Part of a small language model's weights: MLP 640 SwiGLU.
Each number is 500 + 50 x the weight over its row's rms, rounded and kept within 0 to 999. Layers, rows and columns count from 0. Numbers have three digits each. The size before them is the row's rms in percent of the matrix's.

# q: layer 2 attention query, 320x320, rms 0.0854, rows 24-56,88-120,152-184,216-248,279-312, columns 64-127
# k: layer 2 attention key, 64x320, rms 0.0805, rows 23-56, columns 64-127
q279 088:515519579505457450509579581511534516494431522458491482520560437529483560624479477471500493544508606601462469536579491343575636544504525519505540532593493543530521620478522487459495434555492503
k23 079:500477582405451473558433437469497476467525542476570532515468439492593466453559564512532569563568519518558593492507511467588484441581493527536434521468535494527588572468497508542500443400515472
q24 091:495449413552505519424450556567470460581525405572534404509525541524437498420523433623530504496516485466498541531501531468524487473608563594516448454542517453480513450470477472575493435522535500
q88 101:457561532526469540467531544609465490482491531425402450515436483483586504499563433450426434472436499518335602480475459456525501572457469431486496394496520459450417475454575468477533416493520532
q152 098:492478528497394552509568568621515503533513403490470397568535516529470541480548418568469435503455462528427629558383486544528470567565498494453529484477469524453364451463438543510513476544468487
q216 090:547560499567497540440487577507473404516522452417398341498474439614455553460568514519458475498508468477466501525418475456540505446504496519520546498462573471507523530413485500554436457567510518
q280 095:519504561457502476460488461517542398535498503534612426509501530561435577464552433605499580546532472513509462474509493502613492408601555536529512471474543492466414412483514515511553462523569470
k24 084:470486520512463459611569440573467520527474489415518529531452368523536597530475524421579534507555493490457484469504443478540474525457518463432534504483480426464453477464530473545481448502507465
q25 094:448471472470552574553493473418485465432498574575528562468478471470568509559538507454439546543477529426530456414514496475439485429440464334485466485542513617473488452568557505523484525500494492
q89 108:482485611465457478472495558456519478506451569566491406512572535392438576469474520455468569506541420601484474591541510476489537547509433501490478491605475473488555464538441529467462558553533504
q153 099:547434480503493580486454498462506528502579540650474455519449468391549559582503550509467447510574431522490516495545529510569484600436534444491507438535550478451533549406603447515463466565479441
q217 087:551406597544499595553450519484555526482509597553519558458474574336584551541515514453466515484515553529493479431533521519500498468515453513475494485520522486540561476482528579499445546420457494
q281 092:402494476466556528562472514554579576492490518477474484506518438416594503490495610429543476481554492404547459458472590487360542424467451427491518599492654495550482609480519439568501462555490490
k25 077:477502547377525539443445598484593554471549479536539495489550507475532467464519428429528512517552522582514511419441468562486448482572452576477516476522434573504443540569448528528532559479443437
q26 096:513491700475475539577450508475471432426521571493507456581531534450443547457516492472485543510511516544493443394507496466554480402545465517543534536449473536529531508476540573542437546543495462
q90 101:472531446483514564463548497564476417417498487467506370584456464535438549583525436456454521508478579490418487453447444482541548531393465468514519512485496447544448476556606423493503492492456527
q154 093:570464513508475535460575464437522453503467508511519407578507510434437526492495459435564581504572490496483485512610549493478539483526541452529481510529499446439462518502627579533419560544518473
q218 091:503584392538523559443568579476513485448540482375491428528490506493521479455446412407529478516515516490411430608487457458464455511459521508448534575497558495526462526538517466471507544497466467
q282 092:510441582453464533490448573575528549516449495549600472509577473395538517479519434435586500492520532519500521401581461634452453502548491556488458554490420498525535553504504504471526549495417524
k26 091:455475498526525430592576425507507549412446430545461558529413573500474593483437522442511494431409446511613446502355457597534576458439480529534492404552478440386391494525442476478499441420484435
q27 099:518468554495419516521652517503527548465527561480563457466533442453567527536548419418535516531445462516481509516489468425436435489491409503496591496438570525521446520441526436499485488501475470
q91 094:582583563429465557599591492522537472431432548449548505472455460494462660546432569540568580496471483477482450563513462428442457554498451569447525628515587487589434464535501487455479499562554510
q155 101:556467518483500585639557516516613537508484579392477493453458413508509634552399454445575521465490508554468531541511410436498458551480440522438546600496436580494453547486532523476514449460563441
q219 095:571469605394445630595510566549534519462529553433470503524452459481527579479484404449485546472488495511437510527526509571511437650470431572418573633491567504519494469482582443422512497493459551
q283 102:429482544480533566507503559463566540499497470435528495475519474587556511500484500461584539494512525497522425471499418410499536468590489554488554511434536462571437512528516480484494499447504422
k27 100:401434485432549470497444465446517569460525486539555429477509603454424497406485375501477499522551518447453577499512481548487537554510504457509512542462459562488510494526625492514511461678456535
q28 092:488550578529515454493519501518483458538439529492464401512551435538508425411512561661521595503592498557471524583530484444506525519527549540500406482449416500563629448562492555501472470513524517
q92 106:438384438502505437527457533517499553554497527494454474518563443431468517453493452570538520532624455529497523541546509507551504505494466497554602437492496544488573610417471485480491436468490576
q156 092:469410518433527462502504502519531518605473474432521422508534470486417495492602486625622500481593483547517442587554497504497452457573540555509528417457488476496591542406486550528535448532473500
q220 094:470511488540480415511481480498482556515493498546489462453500537522464523554488559645557486530583487509525556540516392453576531505525529502517544487513492501530572537503456493445475446485589519
q284 086:512538513515403393369492460530490453528534518520420455488509478552473508502578477624575545590630489511415550597510519490583473485475490447469514452437516475500622535453516523532514465459498533
k28 070:484427516484533540368455562546518489452602446575561526546467527488437476430482427515506501481429488497511502518557574516521492500507476567510517418537563394479476509452451503521543517470425531
q29 097:573516580489483469485485523498464491573535575471542421492518478559525467550496539560415495550570523518485592547535491422499516468532548485424480384528476500524528530470403525585482468548513515
q93 101:495527550468459483501489567540562540523446538533477502558474431481401509454470463577549432530490476595478581570534460448486497518565435498519504494473534472593483579471489636544473516454491513
q157 093:420457521490495470523506534540565491526517499497531479455544480500511441580539519563557414528511527509452508539550517424487494464618492491446431381436513480600516533418480589573544511432543431
q221 096:418520539430531404541526597467520534503498586564444541460474512502527471487530607576477549544506577519450557536547510561496618523475514476541428453495512520630549536524468536518513480481573512
q285 090:505446535367458468504568526540457474509526548481474524488545483523540559514560631485593371580601478435470471532560581496531439482572548468534513446472528482498503485452462461602498458440560503
k29 107:539425499533453621465562465437488490585456479430522584550455488521486529533471494384574559567467445496489476501531503445556518481407517547482546502517619601460463496424510476472440419481484503
q30 095:447526375430473584433509527458506465532493474496451435400454384554564573519560561473481346442533534462458480604500537546444563482376570521454503497399485468442483485554534456504485546526532464
q94 097:452507493534429546433559578507478453517452450423414430545474482448540342529567466491521458487568556495558548538513468504443419486564552420609556410471558597476531605450520469503576448494463550
q158 099:507448473475529539387516552545481497481512458488490396483488520520455436511543391509494478396452597503412512497465398542411509470527542507467522467457500547456549544499510459438638466434492580
q222 094:501450543459458575571495499513535530535448437516482504388534436464543572501485508508530520519527541487504555529430432586397497471571508558490495499466472548495559622538539455558522498491478550
q286 086:473445507482568536427544571476450505549487526524493568444477526478499492546378529478408508445471499532509537519512513489392486560384535440442462537434558517446526518528501603463544555550437570
k30 092:543511440517503527288447461553560481466498457469506393585501445478468463471447464452537552488407530515517565406526517529448574554534470532415604480486556421493399533452618592423480515538469492
q31 104:510580521565577452510444537532555559482460437535415571384511464410561477573539565509464446490488541492427433541438531496442515524469491415498453504486478593554504493576544508405505512496551494
q95 117:523472453443526522484504429514508458527558363512546535489516590388555496536508542391502518588466575457448551521531506561492521422507470539474482488537544629524515502578508400534428532451472526
q159 110:491521439550552468511441464502481556441473510486456485464443514385531484471386559486427459493535523435474553482492488509518472451448507466470441429570521558506525551576474416525629517481543513
q223 106:495468501442488559538530406426511603454456527540516534460484507464567597594437591479512474540526524452534488474522366568486566481534519429514550548546442485564539499531486446450524509488486456
q287 111:515561412529524372503501516489442548380536527502461558474526587415558474534401497498444434509426560557469506473458500554544472606508494414537484513460452573490481477584534460509509547501491473
k31 089:402489504475537474447550571421492528437512412562453509441486558537505483418571471519457456421456530499508450341515541541478463573442483550542482453504496435438460429587479458467482493550475468
q32 105:606482593445537473451546470449530326544581515374541435587486410523534521529509426415498497457498510567510562504458520454528443461403488572521576522508529509547498478440545490569517431535540542
q96 111:572403507597506488471454442528441405587410595425508477564433429553467565558513478532530500399490516617499526528467505464528472625497479480577508465496420531503529483438469559533518498444442521
q160 103:493431486492511574455581438516471444508442412402440558529550507584448491531495414398514432487500479560533511520433474440494469549546506458484493569585503633470450416429474498540522503478469515
q224 105:496483542465479540493556498456461462493454507373524505615521478554501556503545403414490493504467513527571514461472514465509443526448465514496549537530554540509446474497511481567657474468450517
q288 094:493472480529498388442535436519467528549573531455511514572465510552488480477500411444529496472498507490535498567464531478570505460527464617518459469485470578459525420454485491540484520477537480
k32 100:555479462558560415368488474491500426490457448498444567446424467498477487470522481554475563431364536557547442461536560522411499466474549540539528601536543354477516494441459545467520522452425516
q33 096:424439574459594522463500481467541539505500509506603482456528542549617412465565562456513493516544418480456518460529510450482451571531448551458473540554511542447523442500531564528439527498581542
q97 102:525578532507478504495511488486465486579421582462487491453452509541527525502480552496563452498463420561558400570517447491504480582411521480570413485487477404570460458538426583566487532580546569
q161 101:520521430455449541526520490518531541603447529532593480506519519499534446465525531563582461478577478534519555550531448437509380586480519436465422438493494496534562549541476567573435459511543511
q225 103:495478531539444531525575476508489453550480476419468355535507510571418517491551447548517540577498372522524476504569452450560406527326516505455435415475532533597522489443523486503477496478486547
q289 099:452508509516532552453479523477466523476519450473457457534381474516517439494560461508455499475419484507402505477494449435544488539483537516462436475527520464508429489494477526544555467503552457
k33 077:471444469555462479380550535563488517440516441479501478471552500476471410493429541361464505549494556520457536511559436467546552575473510501435511525486512554456436638524538450466551545455472489
q34 088:482487557480453572347551516508531578624525432501551555604513602483483457397525416451394495469492506535433564477582566570476431444478466577423481572474451527505440465456549558475480490465462478
q98 099:542482462532563447429529617465524529471527472640455550485513541471483569521430508480408509455545519455499545412514494578455558467554484519519504559469502518399437510472531488503535565496493490
q162 101:466537440580528463458452578434533455527517442544534564532566596509504479531483488489398596450468564559433479447511503480525500563572483520470491650523591509572465412517549494450487500475510464
q226 098:478524499556456453473595562499518583481580475548546537589599535544464434520469477380509566430491511533442473481571602541528503520541415553518476629499465504502420450521507480403612488551569506
q290 094:485471389561427543404435413503479515536487408401509549598481501455531424463481342465547538442474497571475499560541527520417454522489460530447476566475566527466500439525586507496443518459428441
k34 109:493496476583474472374578485571397516497506452567445520505471495562507490556502465421494389470414423426492432521479468506495475546389517486573485387481498439482411503472551450516572459510514596
q35 100:533517381557538410585439576623551657486444509518462502517476565496502474552478489624454431527502548432538418529480348442488536493517487474518496453514465446501576555578485553506488486484495475
q99 095:530530468505481468546542572593470555436571589426469500475495512538437498529520486533438558498537525415558433499497502449492591572482452443408534563516413451437475526521576461472500455458497486
q163 097:463520435558540425612489552566479488429503483449430446433484477568464551513443465553422477480497513453494435400410509497475540496523463495538575474516513386471435442464484456494494500467524467
q227 096:571522431440524440573463561501455477484477653493540472425492495560471528499547614550469481522537598372548393502477383469506537455516525418524546477553415450569561515574494532550467611499574513
q291 096:480554427446578453569508531553532513514424527538461505473484525501589569446511573533522454549499472456519491458380450520519505520436495447545517489519499515565539459592507590524497543504457534
k35 072:535471471518542637596418508497483485503509625504452556420468479516467473525539417551504486492466503571459554551543476514508477617460482498478487644434527627541502463458472557424478448508532485
q36 102:509516534458614506299435658532497432539476498501403489553491535474532568494474505451582487501493431469405502447531499499557443440473451519465517459508615517481481490366580478504476483456509527
q100 104:424464525488547484433448536482473547502562543435453408468505484493535482496546516459475520423535477530452520548564516479500488471455475520412560515416535496475525540416429490487572485529522425
q164 100:422457560544541558438489573535461452530550605497494422553524511499514523578477505458528516526515468493628546543426554468574486612488515544504595538522583506533598465456551551488496428529491572
q228 104:509509492486538470494466469465508442588545555491488418482508471473439487524559538498491558455493498605468543503468596451519533475437415365496448575522569537522465531496486494496648402519515443
q292 090:533536542508492504464468552536448467568513527486573415615447488541507459576420520426456554506572536580472460496498513406490549338442473561475504513504519509485459483507559520480513490415575532
k36 104:527488501530440503549468500605419513597472491533493463531509443510492517475513416498457537493481454474411506494542508528579494520580464482423539407500474510550480456466521469462578484532476502
q37 099:511496510431493506493481474489560429506529453484518476503511395507468549417591469434582545504507422444449507505582527470514478461516457553479538561517504566575456487534541477550548499459515526
q101 107:556525535450396599557485403505430413566388520440516530525426423526523595492452506570608446482504359449521465569472464516563519514405571483544479422577451456581533433535492527552517528470520549
q165 097:480497541395379498501587446561512421610481535479585550589466401528502557447520571509600425442554364494444463593514450429529508441430525458512535486565499551504503488536496484534530505483470509
q229 104:507518578401470621518595390604464341516465462488603500581460367451417567539487486563524466549503355494521511510472395497530553459439489414493538426429499566542446451504479609557504496409508555
q293 092:562488510423515516546471498560535487537470460521535548491433459482505545519470472420510601531543432438507470568467568425554582492446536552529483535542514466460534424438449542556492522484453533
k37 076:566419448479513536488631480511488556454551518490537465460488555470546453546484543366597521488517484500495489404428525549469487430515407531529509361402504466442454670568460451427481488512441481
q38 091:461492361590533544519506511459438600447504476519476485444543412430547543583546461485527489457452563464480506510445513394451498516515442497433486511440535556543411545528470414558582474594554466
q102 101:452519536486411656496503463568544418576498490452507427543524529581443440514608433527539451521555480507412429532441463486555614522491394523501537499525439500578530467589581587551470503452450551
q166 105:524515491596510513427491543518483457474527508433483384571479502597503449478491477479551464576561493520442513514517466496503543534408506508575517463422514614512459514535607565576499444520578543
q230 107:470415525496440606511502539451532525459506481506497569494542549610524536492479495530507472587549521435440501464566435569490549456388511565446529487590458521560485506547506569537445490392569514
q294 103:538579445573535540630470476526473559438514570426595504451563471490553526535506523508517525515525551517525472418427471494484517508510450508476580522571492618598586522495508497473500598503490496
k38 111:417468489477401451459505490500614527516539518526469507494502474530519421402468498505470504544582465488466510614561453522535550479476519497491427468493511470478517550487511614490502396451530407
q39 101:525473528550426456498466481553419487423610481505455463539513511580479441451471466492559516461545505479553504552433491533574530477375492493480561540425517456523522511516559520513519528464495400
q103 099:568451477433486488480481475548430507436464514516550516554482537524498402471509418532498463482476589560475550427536444459491633510503487443392525501476447521469509516542529614565429462445558490
q167 103:506485592445459468480568441514434447499475513553520487532520572583457467467567462498457545562519509484516525441470513473464610449619481539487509512390495504598542506540565579494418593439572667
q231 109:385438486475447519508456464505526548511545466535601532477558453517522449464455429528470464483463554559503493518503491486536594503524419485494593454404503558563487485589474515494471488517448542
q295 104:514435440507463528405563468473441500486570519519473498511459521590581500480463496492551460562444536579592610456404450627474457589485500408492524537333629544482507542487536596581545520520448426
k39 102:463477447523515529440559411503580455521405496511476526498495458411519423519529492499527547551405533531469515500552440430547509603554511509539494506543527522501456494491529439514474517499468434
q40 099:537504528604492508436522471579517575519482468490484519498493456394486442505382428551508429471503461493502505461514401519490571417484593500508528448482485435455530487434561515536491499548448471
q104 105:512450417541538375518515531451519600429622496529490481504532508507512481451488524525424627505507559545416589511465557515459440451571459513477519502482552486406511587453485436524493504546481422
q168 100:501498466562547481513517510444521513451534488449428477529518457442499527474393498536404540427431602531471480467448498476436506451545527517492535565482493473473508441474438490420503457512539479
q232 097:446531481558538444504559527449552525514562525532442520424501478476554476408516562502469551449536587559485508488426573473413497481558493509525466481516521469472462526515494437489526429549481482
q296 093:490463486609474549549588459520285448508472483348518446578471388500450550592479438594533534448501595603525458426490580422538516421452527559517554434543407495563526486567553485567508451533419572
k40 111:478509491619572518413396510457425414581482523445422553581413478517559498550516393462458587473419508583497462433452541485509524554489558402515507470471594503467450381500469506531527483459508533
q41 099:621460486583471579628565503453529591448460478401431498451433404506451499496494523531465528559639492494417497449505497514532521532556496601525492423470455504468552521511392431547552528507552511
q105 106:455477487413483519574523401498465478526479631440491540490416418513501509572555514421527536543458483565475498416495475541507534454446463494503441430487501475510537523501450493519451570458516560
q169 104:539544453461416506557542487476507472509469628424459486464534457537534476526578536449541379556477502570523526501495482441531583451486546456497435462471430559453511540509489540637425494477522532
q233 112:484475507495440519551478498478466504505515464491510496455508470540431506560526468541570504519556521586522488519551377529514473517427542548487415458537530515517526495388455453516455560487472523
q297 105:545521470497454553547547484467455588474509503445446468474539535570423471600581508557460444463535480446398379557453501556526503523525476526508505491410466502532547457472423437456495484468519448
k41 104:424481520464522376538503525482519448491491503578603519437481507493557556596496500493434518525468568619534510556512456472465525482508481481551434490483459540509504540423475451524566530470574478
q42 097:634469513518484446554437483549429464446507492455448521608492471502508534506475418514523517498475481456520474438533539563548556389467487513473584536465485517471484508529554489540482451528493491
q106 104:500553562381511422525508487435383470454475535493525614476468382499494606528509513506476466495496489415521536552542508522482483466461512530462514506463459562445533475516503567557488492524489489
q170 098:497502585485466498569499522475500392481546489534448609445509439523507563566586480455481460517518501513532482530559599493448531384573474492476545515564411537521428439495471482499476439495445407
q234 101:450547555452499451516493534504456493427567470561503562516454482455451515457446489511506605510542486547508493445539572626506585503561444545476510534514439566410472491576507480534503462503518567
q298 095:504455477415502473522533513576513506496434468461458552490553479531575618451507481516578488485533402538571487524541499533431613491499477459494456486481486460441458544476466480575550468537613522
k42 110:429497390460527535469507501495496438458532513413532570465446479468477495650470436517564432487427516560612424455512503533436504562516466543472480529523468512442546506471491522578508463523574578
q43 107:575518451561464507441459500441566504445553523542494467506528475490584475510605525539545482420554493463425469616532482431494465535531501476417531472431596476560544595546499481610553533603521519
q107 106:534597511506474622435530453496516390571426432496555411539521516537427564481571508505605461465492447556482398567451426469539464530490481497504509545460557469580469505495490534514469460514516599
q171 103:511495499498439603416489504525526435475480494514537390601455526538457580456511515511522443469571442532460527580457405486560440524408441513520548482403593562551471603542548527524466478516518585
q235 105:530498545412450598518592476548527399493526419553497455530485512548402622523504542527529455541544467416533462593420420524522474514538548613580572458431528531525492530487502543533502490425509618
q299 091:517505441439490580533494473499491555523550498509477506550530593514480557461509585441575393539571521444545470611387467484417538476519505487470542558479547420474462472424532491532446538599522501
k43 130:472514569436445549461541439512574476524572536415571424526562446469504441465538527472600627493565501495484490597457593532548423587577521522447535482526559502511493543456541442476483469538562512
q44 096:442551515555573505543558522461522416547527500462553505459544448452442463489505424394521547479431464583501512521577558515456530540522495578493425464542545505461459407424409540524506494517508473
q108 102:431498481535495530449475491516476453566481410467502413535411585518512444515551483596578531554494452486559504511448484510589407554437592535578394483498570438548467497492468502480513548471431498
q172 100:508429419554462515426455531464504421547522362467555363584502503557516470457554435474589554482526558511444544458522592576481483519415520522472490405510527490497501506413542462521560569445458463
q236 106:571492489466471552447552422610456404484491413462540348566483521549369479523564412513627480517443428524509545508464499526556569478461497538514459474446559507495477488458530552517574490458502573
q300 099:449467442503522489446437516513526453520595466453467495504543434460507443461525352469537473454417451524453527550558538562479564430446499593463421575470573514459462469395572492570502488509540490
k44 138:487522569568433539380538462570481506455528442499484382626467492558448586454549400496457492495468444526409424498519536502551485547435420561488556479398555446411536524559586466450577509631554577
q45 096:448500437506493443544475575535419525473442493497455538502472498541512532553537576522497442531492546429485424473501389425539480474452546458559469442536608426460550497446370463512518481483468406
q109 107:557460517469494461608496437594372479504483553417462525523549445499478561408522536452481482505493505392616572485406547539497512375489472539401469511624389534453499518566432459524456422426407474
q173 102:460461436449472439556547474555487543448508451454500504531504487488639565513501532484532445556477515428558478478411411513544510375501453538541500484521544428486511511518498444484419450484413447
q237 107:446462423484434434497448516449425521545531544516328553511516416527622511472550565550502505557484573485511498466417508484587584483492478518485437492616510453578535521542477476486494491423430386
q301 098:448576423491527467478491501478471503567423448507483501580513506591509504456536642498525445525552632456556472408449417529551508468466536484551523517498531460496491512559494408447460506430548443
k45 135:506448487478481421552488450483485452542464504506547535463531450467589642484463526597487472524486505542522538566520450528564627411479544511434566426501508442541520507497495590610515428462514423
q46 095:489453499531461486547488479570542482457466451517525420599504518599544565511394465520457554493590499464472443527469548469544538528485439540487544468487547433418385481476568417633495505495492422
q110 098:552502506492542513584470557537478492525417520524596479540567553489480531440545511560600498539561469616428376520490419503538519625504433509464522458476606518560535487473481525503536538531598514
q174 102:512491541475509588597543462509552435498417422525462431567588554541464547484479570495528504487562368554467526622492515452532491501447472504488539452456499468491515500503541523504525460506590549
q238 098:512555497505495561590524437601512505539466441483542480537599526555347512489483520537457578524620490506502497593523518479562568563525425461522589457513488486568509464533503467530471560388491537
q302 098:482480545489419504549525442479553451497410498547507483558578557477490578451485557432462571536551531477452411430494519467549491439534352497566509522477482529497514486495542463567620573470553567
k46 107:549547473570531526545534513540511503553541547461545473548445425448463504434541372474579506546548518575511483568506483398598463543463503469534517508491584571550505530493547422496427431515529435
q47 094:546464535500422477545549460390533445458566560374512477493445499534494493418439456457492558464507545503514522529548496545464443473534517604420525449469533494450611518498519492429440489515520526
q111 100:518529549482426599480443438512394486473464629424535504505529441416479512485503525462560470565492532545533529422572463494467535457428481514516524401559451562517540502529502503496517546412493532
q175 106:581480506465407551533597446454435479545510515427505538557480449529465514460562474404580488540539545564537561510557435517500493514471455574418458466520432521549484510492487495537453491397477486
q239 109:511426516506418552505520520439464481435538576389512460548459488540429481439467472438470493544555579513541518416585454505505447434450515606455532393531516521510553498497538479505559521413411555
q303 092:480515521530500491490446570413492511463529519512501555416419474544460419520484388446468566514513481431406510505482509587487513538517449604440514508499524530428596468521527482575502513442422466
k47 119:454442515422512591422550419463580468465453570525519496480532558417493573534516482480571540557521507516557507572466485477502472495506523559522570509554578549540502609489531525524483484586517517
q48 097:521539507491495468456489489473453515497384499525490464482422517533475515577565485472419453532563551514466474494446476431570566593402596487481425494589475406511509403446464542536488572513467535
q112 109:493525470510516426573549520499478578367570509520551507503477560551460560539495536460458556554621569538456484479524550545497540539535434525441523446450513534434553554465541461538511477493435472
q176 104:503572520510480449533478592590470490464520496450535497526452483495439535596541496475478549488490522436442482482512528521526549480514447562560519495522479520429554530463475434424598524507455480
q240 126:529548517555481374464470576478527587493433592566484554492467506578536398585558546434490509465527546416416591480508513468544551500547494429543483513456476471463494525558451508432531484591564449
q304 099:632532433537530424559556525517509545522474551412481446458519472489471487651535498509486479498553461496466503444425543485557576459500431484553448517574443509558544513532461539452484525525518539
k48 105:514511493500545542520469560491490420504510585531501529588446463533479490599561567479498500559488450434582556446480431560546443456487492531472574463461624415529571494501445482489413549405465496
q49 094:505440472370536506463545524602476514571451449648461457506555472483465620476524574492588478538474507492540418406394447462474454495575526521477494456544514533597461527462533495424530388425522536
q113 104:524456572452434553496554441518478508526529536467440496546546472507399545478486429428458570538483460437489402545452445474499456540500496458415525502537459481453438524544522510436505386506525427
q177 102:491506621523526514401597482468529514487476518519477417487532442505469563453457569561473456535437515433534411584503468399437511585479512425574492537441469496501497531516517540533457457458565464
q241 105:532496564447477581456533406455451465490472474502557496449505443459486587481517556471580383524505537424488553486448461522484494544539568488467487525458485521454467573471606488429521421509574468
q305 104:480429529422497452489547503532530555475494473533526521486602440507499555443459587527486435561526496505516564471503437585522515473475453455472488522426461464489433549442533519508392475471611514
k49 099:411419512462529557470486432463454508581488560417578591455493462539574424498449499500545553466555543455474536434523515561536534521539476540471464446495454470548444476468536483561481507557483531
q50 102:522522482600549475562446553585420546524453566514475519513452465507495566544464530592441470543487445503566511527423375422470473493450561487528524469595456471496601496434488493581481534460494548
q114 101:510481472466515373525464521568463580463568506514533476482537504488523446539503517461421562484562534456489602487510544517493442509561478457443442460511426589452496540517491507486435464453477490
q178 101:484472453475556426553441500530553529491484524503396558463502462449592503522502525484445495505435518520518529452444484572460477496566537482512536489540442452485556447503423544511525519504547515
q242 116:551498464495527407529439528558525563491473597497512565424490493469543388518536615475406539477580532527473545454428469529440418547524496432548478458518408438394581529596402506530572495470498461
q306 094:576560491547444646660432449535540491497484513429508532496505461446549524489409501517495513611565479522513445415389442499517461523547405428479506399467420519502581530554553467463492473380511466
k50 089:488517500452578444570502589480525454503420554557506547449446512502444555522493512545493457574491549551532574452470500537536557463453457379597514426459586556454529391509442527623522440379455511
q51 090:471410528450434531415518488484491477547555549475529501607484508554440415371500472336449532468509472518459532399497503621480509445547462548449489492526439531522481532545614560408462548494506536
q115 101:496450440487476508468438589493495506424599503456503428549561470528503448427432508488452539495474632535403629502436486497524540489501444451452481455487552477534459543528526435534467507462519516
q179 098:447466445485465448537495515421484498515570486492513504560499471547488473456570495497434541518449602506444548393481491542490605576509430524423427547596490505532465525553590500477434546466559516
q243 100:474471422469450473518535514463507517497560588461560490578460425513535428437484446429456479447457558544371559424551473484462508582479397508456444451568448481524480499490543399486494511556415464
q307 092:471350492522422517454534450455580512516526470516556433571464430506465487514498393444481596541461536591409521434481504549517486501475451507382506536531425529555485512499509465416489540553391472
k51 120:455579390508466576476510500525511548438428449554424514529585419505488490554547511484404548441451424539447543536500488505448534528460465457555497534448504527528405472529494516448435487572520465
q52 102:519500485490460571430528461542488384490606446491572515596522534430436467440457390384490552492520521493467493490554600523493402433495502596487560528521539563516486485455524521425504475433433575
q116 099:553544498516365480438528466542517493435494514465498506606655526434452524458531481519514455508462618507541559383593487490478500559461536453433482480546458514546536541482452529525467541499467562
q180 092:439473468497459445461492435567495513416583434524473487507438519430535496532492368517446433406470585586504556448524471452384441515610553506432523454477537603497553456466429449550464546492456491
q244 095:516491504541487551419442468478405521468562574503589507600461525419528449528431350404426515441458584500448510387594464479435358441410491482465537549544538503535577447463543493534494535464492505
q308 094:412477507594466524432464486540498479501520510446482445625471473467476486437493350521495636463478509540436492490573501494551459494462444483439408529429485556455552476479499436493465541456416513
k52 162:503380411569414583377536487531465517516453374449554527521513458534517535492513347492486498453455469501461466457499474470506439500505507517455574523531525483499466537449558455478537603493565493
q53 103:470481469642568469534553546522493568423427532502528463433418447497563496598471509586463488515451567520517494497495432364518494523441489465501524455508540411496585503509462457482516487533455487
q117 105:494475491512489350490508566456456502511551498486501510554444568478525422501483434530466516497519530385570554486546554507481614442570545515460503491555422542448516520476563514566526437482435411
q181 103:439545619563469425493509475492440479518514509464541447603466498540474515574480452531589459501528459353563509507445545516577498447543484558492479446468430510502616489472514520556537521501365601
q245 106:385515492573531390481411475473509527520475546527456522454486468581568483525483564527477462487521533443489568536492483494487593471510492497521458442557460495521568513616575422511536527456558417
q309 097:467491407668635484548515460540371523581513536502462504482540459503511563515448585540578415445520519560499427478487562500479522494521470423517505606549515464542567504485497468518443495552490464
k53 113:509520526508519458508388519409407458460490558498391508606440511485406489499450419390450544502442458511543486522517485471552587406481515450461435474498507540478466423487526529547487597457472459
q54 094:499543507638507464498413520553428496423399562518437489463493392547465584694407512626503525507500480513464416529436467362533556564459595407449578408466502389452505491509484428551522517494499456
q118 098:473457391486479451506540400476501517447503518461464514538518487511515487478598498549525480501544597517464471513526587536500559444503431393477479459471550419468518553501455409588487497520398343
q182 097:472475516507404506494439499599441520414570529549445393532482467508486522499482504566521489573490465469464385490503525510570559408494518434530571369478528378465482457470478422466580565550429507
q246 108:496578440442525487511516471507548570507557460573459514443480538524518577529538602540514512547542571507468394619458475457498475563544553418543475464508505377547502556533455493549489599513529486
q310 104:414556509538546490515552481527475481379494558569486474521541511575516530516502549542504401553462594520554484535456425457526542535545566390589577505412570455532538541437445402530391552517618538
k54 104:519551522515506452504521506467467512443513397439440510628468496426495512440575494470488525411526547528570495480497510440499524484454547528517535434531453484491525468502428599520509653490420471
q55 099:535455519516502495526546426544539442462575459589574478543495430494435420501528437534531488473440450626515539528556538523535461540537481521471432511514520461485478480488481555545517548584543528
q119 100:555448560548511503527484488550421412520425579441431515515640511501489433538502497550526600507446439558582404513479513529479460559502524465448462487522518449553529490519438503488469471467589617
q183 109:588425477650501498524457499546535550488491457505524470543557499495457385548535393531475556569450447542557450480538474523498429549507477560404508450478487508489629506459523459490491526505495607
q247 101:599448483584432524554527476517532553490507406495472504558495381423486366546528414491389461534454415547582574424470493519490501510567501565466520485538506434446431505421504478483439502465509545
q311 102:549426544570520475406459550572569481511555425517479484569434476468492408581537448603507411440443505606417557532517504510501555555489509518374487549446532619436456601463547518525506491579529457
k55 116:403500480473442613500489530554563524527545466491542427515591523511477503482530380476467473581526492438508508543472480475563539576502412516517548503460484447514447550453588429455542484505529569
q56 110:499551547493448549552473387476561477472520521396584457541462445466466504465448407449445564529545507498482513424571403490505462561508437548470560561557481511564500472441538514428526410517388474
q120 109:571541618440490484560421506521438389509442545416495492505410516486478595512545470541577501484503502487460544555458453457514536437416472587515546388547438547454553443502459570566442424498427522
q184 108:568439577413431430600487465468582479525573553430574486479420455475581533483495506488544542531606462501514487568507453515465513489581497494499578431531482569478541568485481528506442509578473480
q248 120:545549613437448524482473418540438405518478557396564407589422474472455570472489381453508590585571451496485574434496405444480456494428468525482565432467534490393565525503588528518464539511481533
q312 103:481521483539597401528451390511539502516525501418498516488464533545584533430521418540582572506469490449464542558517466617485572497449554461500504611507539539510576492498501489536472467495496560
k56 105:566462451519475594524544469440590478447523560399523507480512510535526553492496519426491439521534479461528555493522473418490461489520552501380460586476543592392453582418478521530520538478523502